{
  "n_head": 2,
  "head_dim": 64,
  "vocab_size": 1024,
  "activation": "swiglu",
  "rope_base": 10000.0,
  "qk_norm": true,
  "init_std_qkv": 0.036,
  "init_std_down": 0.0,
  "lr_head": 0.00816,
  "grad_clip": 0.5,
  "decay_shape": "linear",
  "doc_mask": true,
  "train_tokens": 157800000
}
Each number is 50 + 12 x the weight over its row's rms, rounded and kept within 0 to 99. Layers, rows and columns count from 0. The size before them is the row's rms in percent of the matrix's.

# layer 7 MLP down (transposed), 448x160, rms 0.179, rows 281-295, columns 0-159
093:49 42 49 52 47 45 49 56 58 54 55 47 36 41 52 44 58 59 45 63 63 54 40 54 58 44 40 49 49 75 45 29 55 63 58 59 61 53 61 46 37 49 49 55 44 62 71 32 50 52 38 50 67 36 64 57 62 76 00 45 35 65 49 49 31 37 26 73 31 37 46 59 35 53 68 29 53 43 41 63 57 17 47 48 45 34 56 39 43 56 45 55 61 51 56 42 38 51 53 47 55 62 43 59 29 41 62 28 54 56 51 57 39 46 56 41 66 45 48 57 49 44 32 58 48 51 86 56 40 53 41 46 75 69 40 45 24 55 63 49 57 52 67 47 48 48 59 58 42 56 49 42 43 51 64 39 71 59 41 47
107:51 65 55 54 21 36 58 56 62 72 48 48 52 49 56 57 62 19 41 47 41 46 47 56 30 60 41 70 56 62 60 63 43 50 41 50 67 49 53 49 37 68 59 52 55 46 52 41 62 56 35 40 55 44 47 34 45 56 44 50 62 38 36 38 39 58 52 61 54 30 47 53 34 58 52 36 48 28 53 48 39 46 20 47 49 61 53 25 52 77 27 41 45 50 58 59 63 43 62 44 43 56 69 72 67 28 28 41 55 42 56 60 66 77 64 36 38 58 42 49 54 66 87 41 47 49 31 28 55 35 66 55 47 38 38 46 57 50 58 58 31 36 65 60 40 55 66 39 57 64 62 42 54 60 40 41 49 53 51 61
103:59 68 57 49 40 56 59 59 34 38 32 44 42 36 35 49 70 48 56 70 50 33 69 56 62 75 37 53 56 45 43 62 48 40 56 75 57 49 50 67 64 41 72 52 31 33 40 56 46 21 31 59 47 63 39 34 34 68 28 42 40 59 50 40 60 36 74 50 52 53 45 49 63 27 38 58 59 66 52 58 57 47 45 60 44 47 59 42 54 69 65 45 57 45 61 42 40 56 35 49 52 81 52 32 45 44 49 68 51 49 50 51 56 29 44 52 60 53 47 46 42 68 45 57 74 55 68 40 52 42 60 48 50 60 49 59 41 70 59 29 59 45 68 13 74 52 31 44 54 38 58 41 62 59 56 48 53 53 39 50
103:53 35 80 55 58 67 58 64 48 65 58 51 49 56 62 51 76 42 50 73 47 53 35 58 18 59 52 77 57 36 47 64 37 38 37 48 42 44 40 57 51 38 44 45 52 52 59 36 59 67 53 48 58 33 54 52 38 48 41 54 45 51 59 56 38 68 55 66 45 55 31 55 32 70 54 55 52 45 70 49 24 47 66 28 26 50 38 39 50 47 50 38 55 45 57 31 52 47 52 42 46 49 64 64 43 54 59 72 50 37 43 45 17 84 66 50 37 67 38 53 39 43 46 47 54 35 18 32 52 41 64 51 55 60 30 51 62 72 43 54 53 28 43 68 54 40 35 54 56 50 43 50 48 44 42 44 50 66 56 48
098:51 61 49 51 51 56 73 30 69 46 66 46 46 50 35 64 58 58 34 58 55 36 42 55 42 34 50 43 50 59 29 74 53 56 59 60 46 47 59 61 62 43 25 43 49 53 25 51 46 46 43 44 41 28 52 59 34 51 58 48 46 30 45 43 60 36 47 71 54 48 52 59 82 31 60 35 58 45 50 61 57 38 42 42 50 54 39 59 65 39 49 73 68 46 60 67 65 39 57 48 55 70 56 71 48 45 45 42 50 65 44 40 41 57 69 41 49 50 45 44 49 38 41 63 71 56 44 68 49 45 66 53 40 49 47 60 29 37 59 76 55 50 69 67 45 67 82 43 50 29 58 76 48 27 64 57 65 59 64 58
089:47 73 31 58 56 38 46 73 59 43 58 61 35 63 34 52 50 56 37 47 59 19 48 53 54 55 36 51 62 56 60 53 43 67 46 40 56 61 33 45 46 35 45 61 50 55 51 46 26 50 42 46 59 47 44 50 63 51 00 31 50 42 49 51 57 46 36 47 49 50 38 61 57 64 45 37 46 48 44 59 44 59 49 60 42 52 75 51 40 56 67 56 45 53 31 76 47 33 60 42 51 53 40 33 60 50 52 44 45 48 57 68 43 59 51 45 41 17 62 58 37 54 19 45 51 58 51 30 50 56 55 65 43 40 40 39 40 59 55 47 23 27 40 61 48 50 40 43 57 46 57 70 56 57 40 32 51 51 37 70
091:47 64 64 27 50 55 61 33 56 48 55 54 37 30 67 56 32 43 62 40 68 42 55 50 48 62 27 40 40 29 45 55 38 48 47 49 39 45 45 49 29 46 48 41 64 54 48 55 65 56 63 48 58 78 44 42 59 51 69 43 44 47 52 40 60 58 68 36 35 73 36 40 42 48 80 41 47 74 54 44 42 35 52 46 27 48 60 58 53 57 75 42 50 26 62 41 49 43 40 75 30 58 41 42 54 40 54 53 50 54 31 49 39 34 39 67 44 73 42 36 54 75 44 66 40 53 78 41 41 47 47 44 76 51 39 30 37 42 49 37 44 54 49 61 47 51 53 50 42 52 42 44 65 45 62 42 22 54 31 35
101:47 56 48 78 44 44 53 72 46 53 51 50 43 37 54 85 79 60 68 53 61 51 64 63 50 47 56 60 63 51 54 41 75 56 38 32 48 20 60 38 58 70 54 39 54 48 39 37 49 50 50 46 64 72 39 39 37 52 54 50 45 67 55 51 60 60 49 70 47 50 53 70 42 54 57 54 33 31 37 69 38 56 54 63 62 49 20 62 28 35 54 55 44 51 50 60 68 52 45 36 56 58 55 34 65 63 42 38 45 39 49 34 57 55 58 41 50 25 46 30 25 38 60 50 56 62 49 54 73 64 68 47 37 60 56 46 44 60 50 33 56 52 68 50 69 48 40 49 40 30 53 58 55 50 34 47 55 73 43 65
106:32 67 52 55 61 57 43 37 31 51 41 50 32 67 73 67 48 74 54 30 36 61 48 46 30 60 60 39 65 43 34 59 13 50 75 30 46 47 51 56 58 43 34 58 51 69 38 49 37 44 70 47 36 46 33 40 60 51 44 52 65 56 74 47 33 27 46 69 41 57 39 49 47 46 35 45 48 54 49 42 65 65 55 66 67 38 64 53 47 53 58 31 50 74 62 44 67 41 51 46 33 27 36 51 37 43 55 59 38 66 66 70 67 56 31 55 51 32 27 61 49 55 49 40 73 50 49 52 57 56 69 52 56 56 56 46 54 68 43 45 57 39 62 61 60 37 50 54 65 54 38 53 52 41 39 60 52 50 46 50
095:56 47 55 54 59 40 48 50 49 59 68 65 39 53 54 39 60 68 58 50 41 36 50 62 45 40 61 30 59 53 45 71 38 65 38 51 47 69 45 40 46 58 49 44 63 44 61 59 28 59 11 44 46 45 56 19 59 51 58 45 43 40 49 47 52 50 31 45 54 56 58 53 52 67 54 49 60 59 58 28 63 54 38 70 56 22 54 42 49 53 76 61 61 47 42 33 39 82 55 55 49 56 51 39 28 32 58 56 48 46 59 69 39 53 38 40 51 33 38 57 43 72 47 50 58 55 48 40 87 57 51 65 19 50 39 31 51 46 45 50 59 41 56 56 44 56 68 52 63 63 42 18 42 41 49 66 48 65 35 57
093:59 35 46 54 40 42 68 54 59 50 55 58 52 43 62 38 72 43 56 50 51 43 45 50 56 36 47 48 43 40 57 49 50 44 76 40 39 58 60 41 62 41 42 46 43 61 46 55 58 61 52 55 54 48 60 68 69 37 13 47 46 63 27 62 42 42 40 49 57 52 74 50 36 32 61 20 65 68 47 69 66 70 61 35 75 51 51 39 56 50 50 31 72 43 48 52 37 25 49 65 64 64 23 56 43 48 76 20 49 62 46 68 56 64 60 35 57 45 41 56 39 57 55 54 75 44 47 45 68 60 55 48 29 62 44 62 56 53 68 44 45 62 44 47 72 57 41 55 52 43 40 55 50 32 35 53 62 54 59 59
100:57 40 55 48 31 37 37 50 58 66 55 51 64 41 63 52 40 62 44 76 47 62 44 43 66 19 47 36 47 38 49 47 53 47 52 61 65 50 60 51 40 86 55 54 52 63 53 43 45 50 50 61 57 58 50 66 57 40 51 46 56 39 51 44 40 56 59 53 51 68 61 49 34 47 47 59 41 34 63 73 29 48 47 68 54 40 30 65 53 56 44 68 42 54 81 47 35 38 64 60 62 62 36 63 68 38 47 65 43 36 26 62 46 46 34 60 35 50 62 68 46 41 57 49 43 34 42 47 55 64 42 33 55 48 53 76 82 45 31 59 46 58 61 61 33 58 32 52 56 63 64 35 38 67 43 59 39 32 71 61
100:56 43 50 44 55 59 73 51 33 36 58 42 37 33 58 39 49 45 75 54 60 53 50 49 62 23 34 48 60 50 27 37 33 52 41 56 58 62 74 54 61 54 50 50 49 49 30 59 49 58 54 51 29 41 37 55 51 60 75 39 52 61 37 53 53 35 60 60 39 42 34 46 48 41 52 60 50 56 53 49 58 43 56 38 45 59 61 39 58 85 67 48 46 56 58 55 46 59 48 42 40 59 37 13 41 38 45 32 55 53 73 46 70 34 75 58 50 37 52 48 66 51 42 19 32 69 46 36 68 59 57 55 67 34 49 51 45 63 65 44 57 56 61 51 49 55 41 55 54 39 39 29 69 51 73 57 59 73 49 51
096:51 44 67 50 33 51 54 20 50 53 26 46 65 50 54 54 66 48 69 43 31 48 46 66 65 26 61 37 54 51 44 41 80 46 58 44 40 57 73 46 39 49 49 49 43 51 48 75 47 54 50 52 27 65 64 68 57 66 58 64 78 61 39 74 54 37 37 50 69 59 64 56 73 40 63 38 32 50 63 47 40 34 57 48 63 66 52 58 50 53 72 56 23 46 41 47 27 46 36 47 52 50 47 41 38 55 68 55 56 53 41 39 52 62 44 63 58 33 42 46 52 35 49 57 37 58 53 56 38 40 45 52 42 45 52 65 59 50 43 22 79 48 49 32 57 41 66 52 54 39 55 74 36 71 52 46 48 53 49 50
098:53 46 47 34 53 49 29 67 63 52 42 55 67 48 42 42 61 29 34 32 52 53 45 59 71 49 40 35 44 45 58 44 43 50 42 35 89 47 43 65 60 51 51 52 52 55 34 62 40 67 72 25 55 43 57 44 65 34 33 68 37 44 51 53 63 65 38 45 41 40 59 42 42 40 55 60 50 61 55 44 52 48 54 63 46 46 67 39 42 54 70 59 57 64 33 42 71 52 47 45 78 83 42 25 32 59 53 73 35 54 60 63 52 69 46 57 47 50 46 48 54 49 73 44 71 45 34 31 63 36 46 41 44 50 44 60 72 49 49 45 57 48 29 56 48 54 50 51 21 45 34 40 47 64 50 68 41 42 38 58
# layer 7 MLP gate, 448x160, rms 0.161, rows 282-296, columns 0-159
106:55 23 58 48 56 41 31 49 45 72 56 45 69 43 46 54 74 52 40 53 41 26 51 42 45 39 25 55 31 61 42 57 51 64 43 31 55 61 36 44 53 56 61 42 48 50 49 59 64 29 57 37 48 27 46 45 57 52 43 62 58 49 70 52 51 34 54 55 64 64 72 33 52 57 34 47 30 80 46 27 44 67 54 41 47 68 55 36 37 59 70 53 42 35 45 41 52 51 55 52 57 46 30 75 58 56 66 35 39 39 33 50 31 46 67 43 51 43 57 46 43 34 60 41 58 45 49 59 48 40 58 44 45 52 80 62 65 78 50 50 46 45 57 60 41 59 58 54 28 38 15 43 58 36 48 48 62 34 51 46
103:50 56 51 59 50 50 52 29 48 46 70 53 35 60 45 47 25 48 68 39 66 54 33 32 39 46 50 30 44 29 70 34 43 40 69 46 62 56 56 58 46 29 37 43 48 64 41 47 46 43 54 58 59 55 44 55 20 50 68 47 58 62 30 31 38 42 73 64 65 56 53 54 59 35 59 34 51 54 57 54 42 34 44 53 63 39 32 44 49 53 42 56 14 63 68 59 43 59 65 51 51 58 68 46 59 58 31 51 49 35 15 45 33 40 55 40 55 39 48 60 63 44 51 59 64 63 46 47 57 53 45 56 73 63 56 45 62 63 50 46 66 47 47 58 51 46 22 47 59 51 37 81 41 49 66 43 56 64 71 54
099:55 57 53 34 69 61 54 46 31 36 74 62 54 50 60 48 56 43 39 53 47 45 76 47 51 66 42 43 39 33 68 51 44 46 44 37 61 71 56 50 63 30 42 53 55 67 69 35 39 48 41 35 75 17 62 57 40 30 50 52 41 57 51 66 46 34 38 67 42 45 39 46 29 54 58 58 37 56 57 40 57 62 71 22 52 56 63 62 66 26 59 54 46 35 55 56 48 42 46 62 46 65 46 48 46 49 35 47 53 44 50 46 52 38 49 47 46 50 68 36 32 63 50 84 46 50 68 82 38 56 40 53 39 35 61 43 47 38 41 47 60 33 34 38 46 65 51 56 57 43 60 68 50 25 37 60 52 55 45 61
100:51 48 52 62 61 43 75 33 56 53 54 26 64 65 50 49 32 43 56 46 62 57 58 39 49 70 56 42 57 16 48 22 66 44 43 47 66 51 60 50 65 49 52 53 50 56 43 61 44 61 46 43 54 44 47 37 55 34 55 63 47 59 47 52 60 52 67 28 51 42 66 56 34 57 59 58 59 44 48 49 54 48 51 63 46 48 31 53 71 54 60 57 49 55 49 47 62 53 51 25 57 43 43 67 48 52 49 41 46 38 61 53 41 60 48 57 27 77 27 56 58 61 49 49 46 42 57 51 46 50 11 95 44 57 44 38 28 56 51 54 57 50 41 48 74 25 29 64 57 69 63 36 47 57 31 31 56 68 51 58
099:65 28 71 65 34 43 55 77 66 62 60 57 45 63 44 51 53 57 52 66 62 47 45 52 60 40 47 54 51 66 68 44 41 57 62 61 53 59 59 52 55 40 36 30 52 45 43 51 33 43 65 56 67 50 53 58 53 54 81 51 54 49 50 66 26 32 28 41 35 71 49 55 59 45 64 43 67 28 43 46 38 46 62 48 65 38 60 41 61 20 43 60 40 62 56 43 42 67 39 43 40 50 84 47 41 56 46 58 51 66 52 80 46 64 30 70 58 37 42 39 60 49 47 32 31 60 63 67 37 62 47 47 43 45 64 36 53 57 30 55 44 50 58 52 51 36 31 43 66 58 53 40 33 56 60 65 58 48 62 42
095:49 43 39 47 68 60 48 39 50 34 65 39 33 71 52 55 70 49 61 48 30 35 49 15 41 39 33 56 42 55 47 60 23 60 56 32 71 51 50 38 64 55 38 37 55 41 39 35 52 54 54 53 69 45 54 67 43 50 59 47 46 40 52 47 58 44 45 45 54 49 80 54 42 54 51 27 54 61 72 55 39 71 30 53 40 52 54 59 56 60 65 59 44 41 38 26 61 54 67 60 56 43 69 60 58 51 50 55 58 57 44 39 61 65 53 42 66 48 38 29 41 56 55 42 34 55 45 48 55 80 42 40 49 80 45 64 45 50 38 54 59 35 47 65 33 28 66 57 67 55 46 66 48 59 69 57 54 71 34 32
096:36 43 39 50 57 49 34 43 45 50 56 36 43 67 46 59 61 57 45 42 43 65 54 47 48 60 44 32 39 50 48 77 53 68 34 50 67 49 57 51 29 55 54 46 52 45 57 56 48 30 46 51 47 51 51 60 37 32 50 38 68 59 46 60 51 48 32 38 65 43 50 54 51 55 52 35 49 54 59 36 68 72 49 68 44 66 70 52 40 26 48 60 63 56 54 46 75 52 32 42 38 59 40 38 30 53 66 61 24 54 57 46 55 44 41 60 26 55 42 28 54 65 40 48 56 55 42 39 67 62 57 44 67 53 65 43 30 53 50 71 56 39 38 54 70 39 68 72 41 26 59 70 33 55 34 32 85 37 33 47
105:50 60 31 73 42 29 61 46 52 41 57 50 62 62 46 36 57 45 64 46 56 52 55 51 40 43 43 51 43 50 73 53 74 67 49 41 49 37 40 42 44 36 60 35 51 43 66 61 59 33 46 64 66 38 51 46 55 41 31 51 51 76 41 66 62 47 45 53 38 46 38 64 35 39 41 06 16 44 46 32 50 55 60 30 20 61 47 52 82 56 48 57 45 33 41 44 54 53 69 47 37 47 44 58 52 57 63 27 42 53 45 47 56 34 50 59 56 63 46 62 37 57 63 29 55 40 46 53 50 45 40 41 30 61 37 43 73 50 50 59 53 43 66 37 35 56 43 46 36 48 59 54 57 65 49 58 35 32 59 65
108:55 13 55 61 61 56 48 19 54 60 54 35 57 55 34 56 37 53 70 60 53 51 31 50 21 59 50 52 50 45 44 45 33 25 43 34 61 61 18 48 52 36 37 57 43 38 41 57 53 34 52 53 43 62 50 49 50 38 37 32 56 59 51 42 45 46 55 50 50 16 41 56 46 63 44 57 50 69 44 40 40 36 35 55 42 57 56 33 64 39 49 44 40 50 60 35 49 61 50 38 61 14 34 44 53 66 54 45 49 44 52 53 56 50 69 66 62 49 24 52 51 64 43 55 24 52 58 57 56 57 57 49 61 51 60 45 27 52 47 23 63 49 37 44 58 59 61 55 34 52 56 45 42 51 56 22 67 33 63 54
088:66 49 15 56 62 34 52 46 46 23 50 59 51 29 34 50 55 34 27 54 39 30 57 60 71 40 46 41 29 73 64 61 43 44 42 43 59 63 58 47 26 65 32 46 54 54 49 46 43 55 69 58 45 58 49 62 57 42 39 35 51 44 31 27 48 48 49 51 41 71 60 56 32 65 49 62 22 44 59 62 36 68 48 54 44 51 47 29 69 36 76 62 60 60 52 50 52 42 41 53 67 55 47 43 37 76 60 59 63 38 55 51 44 46 52 39 53 51 54 30 50 47 51 47 38 60 45 43 55 51 45 35 39 58 56 54 34 50 33 62 64 62 42 57 41 51 44 25 37 46 23 68 37 52 55 51 34 36 51 39
094:48 58 30 53 33 58 51 49 48 54 61 46 52 31 68 45 44 34 62 28 37 52 43 53 52 67 61 52 45 40 54 69 61 57 85 45 48 44 69 59 63 65 50 52 55 57 51 16 47 35 52 36 59 38 70 39 61 40 47 41 36 39 58 52 73 49 44 44 58 53 61 66 56 52 33 58 38 74 49 52 45 47 56 66 35 61 36 35 46 31 31 34 54 77 43 36 24 43 47 40 53 56 53 45 66 50 59 55 47 58 37 55 42 44 24 54 54 31 35 62 52 47 56 40 63 55 33 63 59 57 47 41 66 60 49 66 39 51 65 62 50 43 50 53 46 30 42 58 71 53 57 67 66 49 38 27 43 49 76 70
097:52 60 46 12 40 52 46 67 70 43 52 70 28 67 57 53 43 57 56 61 45 41 28 57 65 66 43 55 28 41 56 53 32 50 43 53 55 53 64 64 69 43 51 36 54 52 46 54 55 37 50 54 23 64 66 56 45 61 49 43 47 54 40 37 51 63 54 47 58 71 55 57 74 52 46 48 49 74 69 59 31 71 56 34 40 50 44 50 40 38 44 70 54 70 44 54 40 39 48 62 46 36 49 55 31 60 25 31 49 41 28 53 63 69 45 65 38 60 71 38 64 68 52 62 45 47 62 38 65 53 55 78 54 54 52 58 54 59 44 66 48 67 38 43 59 31 65 44 45 39 46 46 39 30 38 52 39 59 49 45
099:62 57 65 52 46 52 44 53 55 35 38 37 49 46 49 45 61 43 39 51 57 53 48 55 57 38 58 74 55 55 48 30 65 69 51 51 63 77 51 70 48 42 67 59 39 50 30 56 61 47 40 49 36 52 20 48 55 59 55 62 52 45 56 58 29 44 47 34 72 68 39 27 60 33 61 30 47 42 52 47 43 49 39 73 57 68 70 51 40 39 58 59 60 66 51 44 61 63 39 40 44 74 53 38 44 66 59 49 60 37 49 33 41 53 28 60 69 40 64 48 45 51 73 44 58 55 61 48 49 48 37 62 48 53 52 54 46 75 35 49 57 51 47 61 61 63 98 49 68 57 38 60 40 36 39 65 63 34 37 51
097:22 35 25 50 44 76 52 15 33 40 76 40 59 60 59 54 57 33 54 34 44 43 62 67 45 74 70 36 48 64 33 34 44 29 51 52 66 61 39 52 42 48 51 55 60 55 46 56 56 56 48 81 47 65 47 55 58 31 54 54 46 43 48 61 47 53 33 46 57 47 43 39 25 60 36 47 25 46 39 50 40 33 33 44 43 43 45 39 48 68 51 51 50 43 43 62 45 50 55 67 57 49 23 38 35 36 64 56 45 68 43 60 54 65 63 50 61 44 57 38 52 53 37 58 33 62 54 55 20 45 38 49 54 47 62 63 42 33 43 30 66 42 55 51 50 29 58 54 34 33 52 58 47 61 56 45 55 56 58 48
108:39 48 67 54 47 46 52 58 56 43 66 53 37 65 71 53 43 41 56 41 33 53 63 51 72 47 32 40 54 46 42 78 23 53 36 45 41 69 55 38 54 58 38 56 25 47 23 66 39 56 58 51 39 64 51 49 68 58 71 39 37 35 24 57 42 28 43 41 41 56 58 36 54 51 48 15 44 55 40 48 62 61 26 55 51 60 59 57 62 38 55 38 38 53 26 55 48 58 35 58 50 58 57 43 78 62 69 59 63 47 56 47 42 54 40 44 60 43 55 58 40 49 63 40 37 47 52 44 37 55 62 73 62 50 52 40 58 15 49 57 53 31 61 65 34 43 48 64 44 61 41 60 40 39 54 44 46 70 52 39
# layer 7 MLP up, 448x160, rms 0.158, rows 282-295, columns 0-159
108:29 78 57 47 22 52 41 34 53 57 34 46 67 66 41 65 72 45 40 50 54 57 38 41 71 62 69 66 40 57 55 45 39 74 79 48 64 67 41 52 38 49 55 53 49 46 56 57 44 48 76 73 36 56 40 60 52 53 58 60 79 58 39 46 44 63 56 60 50 44 63 47 38 60 57 54 35 52 52 56 38 67 42 42 50 59 63 48 63 68 47 53 61 49 45 34 65 49 52 43 39 50 40 46 63 71 58 54 58 58 62 44 51 59 33 38 36 45 46 59 32 49 52 55 44 52 52 50 42 33 62 36 48 37 36 75 63 58 52 47 17 56 78 47 61 64 51 50 54 55 57 62 44 76 33 56 35 58 58 26
096:45 26 53 41 32 58 38 46 65 54 57 56 47 53 27 32 48 54 48 34 72 37 55 55 55 39 54 38 65 40 69 49 73 54 37 66 77 50 46 23 68 54 63 60 60 55 58 51 55 70 56 62 61 57 77 53 63 52 58 41 63 53 54 38 26 42 59 38 59 68 49 44 49 48 59 65 52 70 44 46 37 41 50 61 38 60 58 50 65 73 39 51 68 26 55 68 56 49 25 36 44 51 57 40 49 57 40 61 54 50 56 26 46 52 65 38 55 45 35 48 66 44 56 50 51 50 50 64 54 53 51 51 62 26 47 45 54 87 64 52 47 55 46 45 41 64 45 47 23 55 33 43 34 59 44 37 37 36 58 68
104:31 60 51 24 49 55 58 45 53 69 47 47 35 47 52 48 47 58 62 67 47 55 37 52 61 50 43 59 48 44 38 41 27 35 46 43 70 43 35 74 46 39 56 49 60 44 54 70 53 48 36 41 47 37 40 71 53 62 35 51 53 62 47 49 37 60 61 26 60 58 60 32 72 28 59 51 82 41 58 46 59 65 52 34 63 55 62 41 61 65 40 58 31 44 75 13 69 66 43 53 53 42 36 72 71 63 58 71 47 55 62 53 42 76 53 50 48 52 54 63 37 33 50 47 43 40 50 59 42 47 52 75 53 44 45 46 40 46 35 51 41 47 62 44 50 48 40 58 57 63 44 29 39 58 53 63 33 48 25 50
095:45 47 56 61 38 47 45 66 43 38 57 84 62 62 48 28 45 56 53 59 40 65 24 43 46 53 62 57 53 81 38 50 32 54 59 41 62 48 27 48 49 46 57 55 39 71 89 42 71 79 39 84 56 46 33 51 49 42 49 47 48 60 43 58 55 41 37 56 50 29 49 38 51 54 41 44 65 53 39 54 54 55 54 37 58 64 53 48 43 54 61 38 51 61 41 49 29 53 60 59 61 29 42 42 40 53 53 49 33 62 42 42 75 30 56 53 77 51 69 58 38 39 47 39 61 45 25 31 41 54 54 46 48 25 43 38 53 31 36 53 35 53 51 58 44 52 49 59 49 53 52 55 32 39 64 38 51 55 41 46
102:31 55 57 49 68 36 43 64 51 42 64 66 51 26 39 67 55 75 42 35 53 63 50 54 14 37 57 43 42 45 46 32 34 40 43 30 52 73 45 48 38 60 59 50 42 58 71 35 57 60 61 35 35 39 59 43 42 59 56 63 55 63 26 41 56 73 57 70 38 48 38 57 31 66 52 52 45 62 62 52 38 48 40 66 59 54 61 60 48 55 60 43 60 47 53 55 71 21 61 42 52 50 39 49 32 33 35 42 55 52 47 26 74 37 64 68 45 25 72 37 28 62 35 58 45 51 58 39 60 53 53 47 51 41 27 45 65 53 45 43 52 61 45 70 41 56 54 49 48 49 47 48 56 49 53 51 63 43 44 65
094:44 69 32 33 36 56 53 63 67 65 47 22 61 60 53 55 59 61 61 49 46 49 57 48 45 54 55 38 85 42 40 68 57 44 54 33 45 65 58 58 54 58 50 26 58 61 67 35 61 54 63 60 53 60 21 56 62 61 68 47 44 45 68 61 46 45 71 29 44 48 53 37 38 27 59 32 55 45 49 41 35 64 56 71 42 34 53 81 72 50 67 51 55 40 63 36 33 51 49 42 45 52 42 46 42 55 40 62 44 37 50 72 72 53 50 57 40 38 47 39 67 59 44 38 58 63 46 63 34 66 55 38 42 61 62 35 60 41 51 60 71 50 44 50 40 32 65 56 54 71 55 51 44 46 49 74 62 46 47 41
099:55 65 51 40 45 56 47 64 48 53 66 42 41 39 50 56 56 61 48 81 51 56 63 87 30 44 48 64 55 61 48 52 53 36 49 51 60 43 50 60 50 59 62 52 50 66 56 54 43 45 79 55 53 56 48 64 36 30 59 70 46 27 52 58 46 38 57 72 53 42 48 57 59 56 53 48 79 57 68 48 54 71 48 43 56 57 52 30 67 46 47 78 40 48 35 55 60 64 67 49 41 60 50 65 36 34 30 51 49 71 54 36 32 42 64 32 45 53 34 56 28 38 62 56 50 70 55 48 69 49 52 57 37 64 56 52 53 51 43 67 56 42 50 45 45 41 49 40 48 43 79 49 38 39 53 35 54 08 36 40
103:74 41 59 55 70 54 55 39 64 71 47 42 48 63 38 36 19 62 61 57 58 62 51 56 35 54 62 63 42 32 31 39 57 57 62 27 50 76 73 44 56 62 65 78 38 46 51 43 57 56 47 43 62 58 26 53 45 43 54 55 63 67 50 58 45 60 64 46 38 29 54 67 50 43 44 50 47 31 44 62 27 41 54 47 30 49 39 49 38 44 39 53 60 42 38 47 45 61 49 48 31 39 66 67 46 59 39 64 48 61 39 52 66 55 41 66 37 41 48 31 62 72 58 59 70 35 52 50 43 62 51 33 42 64 56 43 60 48 61 47 38 50 59 47 57 32 34 44 39 55 82 41 60 50 57 40 23 55 66 48
104:39 72 39 24 64 65 27 48 30 66 55 59 47 34 68 46 54 61 53 80 46 47 58 54 45 40 70 41 63 50 52 42 38 51 41 48 56 63 61 34 55 70 57 45 52 32 55 48 66 50 68 71 57 45 25 32 57 61 65 49 44 49 48 44 39 37 52 26 39 59 25 52 58 51 45 39 41 42 61 67 37 60 47 42 76 48 47 68 55 64 45 64 65 48 53 39 60 45 63 65 33 57 31 55 53 35 69 57 44 44 47 44 30 56 31 65 61 52 71 61 71 56 67 37 46 41 36 58 47 44 63 41 54 67 62 56 58 43 54 51 42 59 52 61 50 43 54 60 21 39 53 44 62 52 46 71 31 56 51 36
094:54 53 66 59 65 35 49 53 50 56 49 58 40 63 74 41 61 60 53 32 40 53 44 63 49 31 39 65 47 58 39 47 55 65 63 53 35 47 43 17 33 52 71 55 66 55 46 57 57 15 55 74 41 32 43 54 35 64 41 50 35 52 64 45 47 48 36 67 47 61 32 47 59 36 60 49 40 35 42 42 69 56 55 56 69 59 60 65 48 69 53 49 33 42 38 53 40 34 73 55 50 44 48 53 65 66 71 52 58 61 59 44 35 35 51 58 53 41 63 71 59 55 33 48 54 34 60 43 42 37 34 66 56 60 43 51 59 97 53 58 33 45 42 48 45 67 59 48 59 50 45 53 73 54 67 43 53 43 50 52
097:41 37 54 55 69 63 56 38 51 55 44 71 43 36 52 38 57 59 17 64 50 45 48 58 60 59 59 81 53 53 37 37 35 32 23 49 62 32 52 52 51 31 46 41 43 62 52 61 54 49 42 58 75 56 33 41 45 47 56 70 49 41 56 71 49 42 29 50 40 50 61 35 47 30 46 50 55 50 55 56 83 61 50 63 58 35 44 56 45 73 69 64 62 39 63 40 42 43 54 27 58 55 42 56 48 50 55 63 74 49 39 33 64 51 65 35 64 44 52 36 51 35 54 55 37 59 59 19 40 56 48 62 40 57 58 30 40 66 50 58 45 33 35 48 66 30 65 50 41 41 60 48 57 60 53 31 57 40 58 49
099:58 51 55 56 41 68 36 40 44 86 35 38 55 39 48 59 48 45 47 55 55 33 57 47 40 55 45 52 28 61 56 49 54 36 50 47 25 24 54 39 44 49 27 55 38 54 24 50 37 42 58 62 54 38 63 65 60 63 71 49 47 59 47 38 69 30 72 33 29 55 65 47 46 47 49 44 45 56 41 72 55 37 47 48 44 48 31 33 34 40 63 57 45 50 41 41 44 66 47 54 45 38 58 53 50 46 45 70 35 19 34 56 42 30 42 68 52 58 59 26 43 54 59 33 40 24 43 35 47 31 58 36 53 55 70 57 47 30 40 44 45 43 37 47 59 52 55 52 71 55 53 42 52 43 32 33 62 63 61 33
094:63 63 48 53 68 40 73 49 38 43 34 41 44 47 39 59 48 56 68 51 43 55 63 33 44 59 53 53 39 32 56 44 65 64 34 54 27 56 47 54 67 65 36 65 35 39 47 50 52 73 40 54 65 60 70 24 67 45 45 46 37 59 56 43 52 46 69 43 47 20 71 39 58 62 55 28 28 37 36 57 71 51 68 62 45 27 45 64 47 50 45 44 41 34 54 61 47 40 45 62 60 51 66 55 54 47 40 27 67 51 68 61 48 46 61 50 42 58 38 44 44 61 45 38 48 44 56 59 52 33 53 57 44 67 67 47 53 36 33 48 61 40 31 81 66 44 65 64 62 60 56 53 52 41 68 52 33 72 59 46
098:37 48 52 59 45 64 47 54 50 51 62 49 37 44 49 46 50 48 65 36 41 71 61 72 28 55 45 63 56 57 43 39 50 43 66 61 49 60 50 28 40 30 55 43 50 58 60 23 51 34 63 53 34 47 50 49 62 48 59 58 43 47 44 61 34 44 72 55 46 34 65 41 57 31 29 41 56 74 76 57 67 55 47 61 75 41 53 38 58 60 77 33 54 45 47 41 50 56 46 42 58 48 44 38 55 48 72 43 47 33 54 57 35 38 47 50 44 69 51 50 68 39 45 77 61 53 54 50 18 50 68 41 44 57 87 34 36 51 68 42 60 40 56 48 56 60 37 63 46 47 57 55 29 27 47 53 35 31 68 41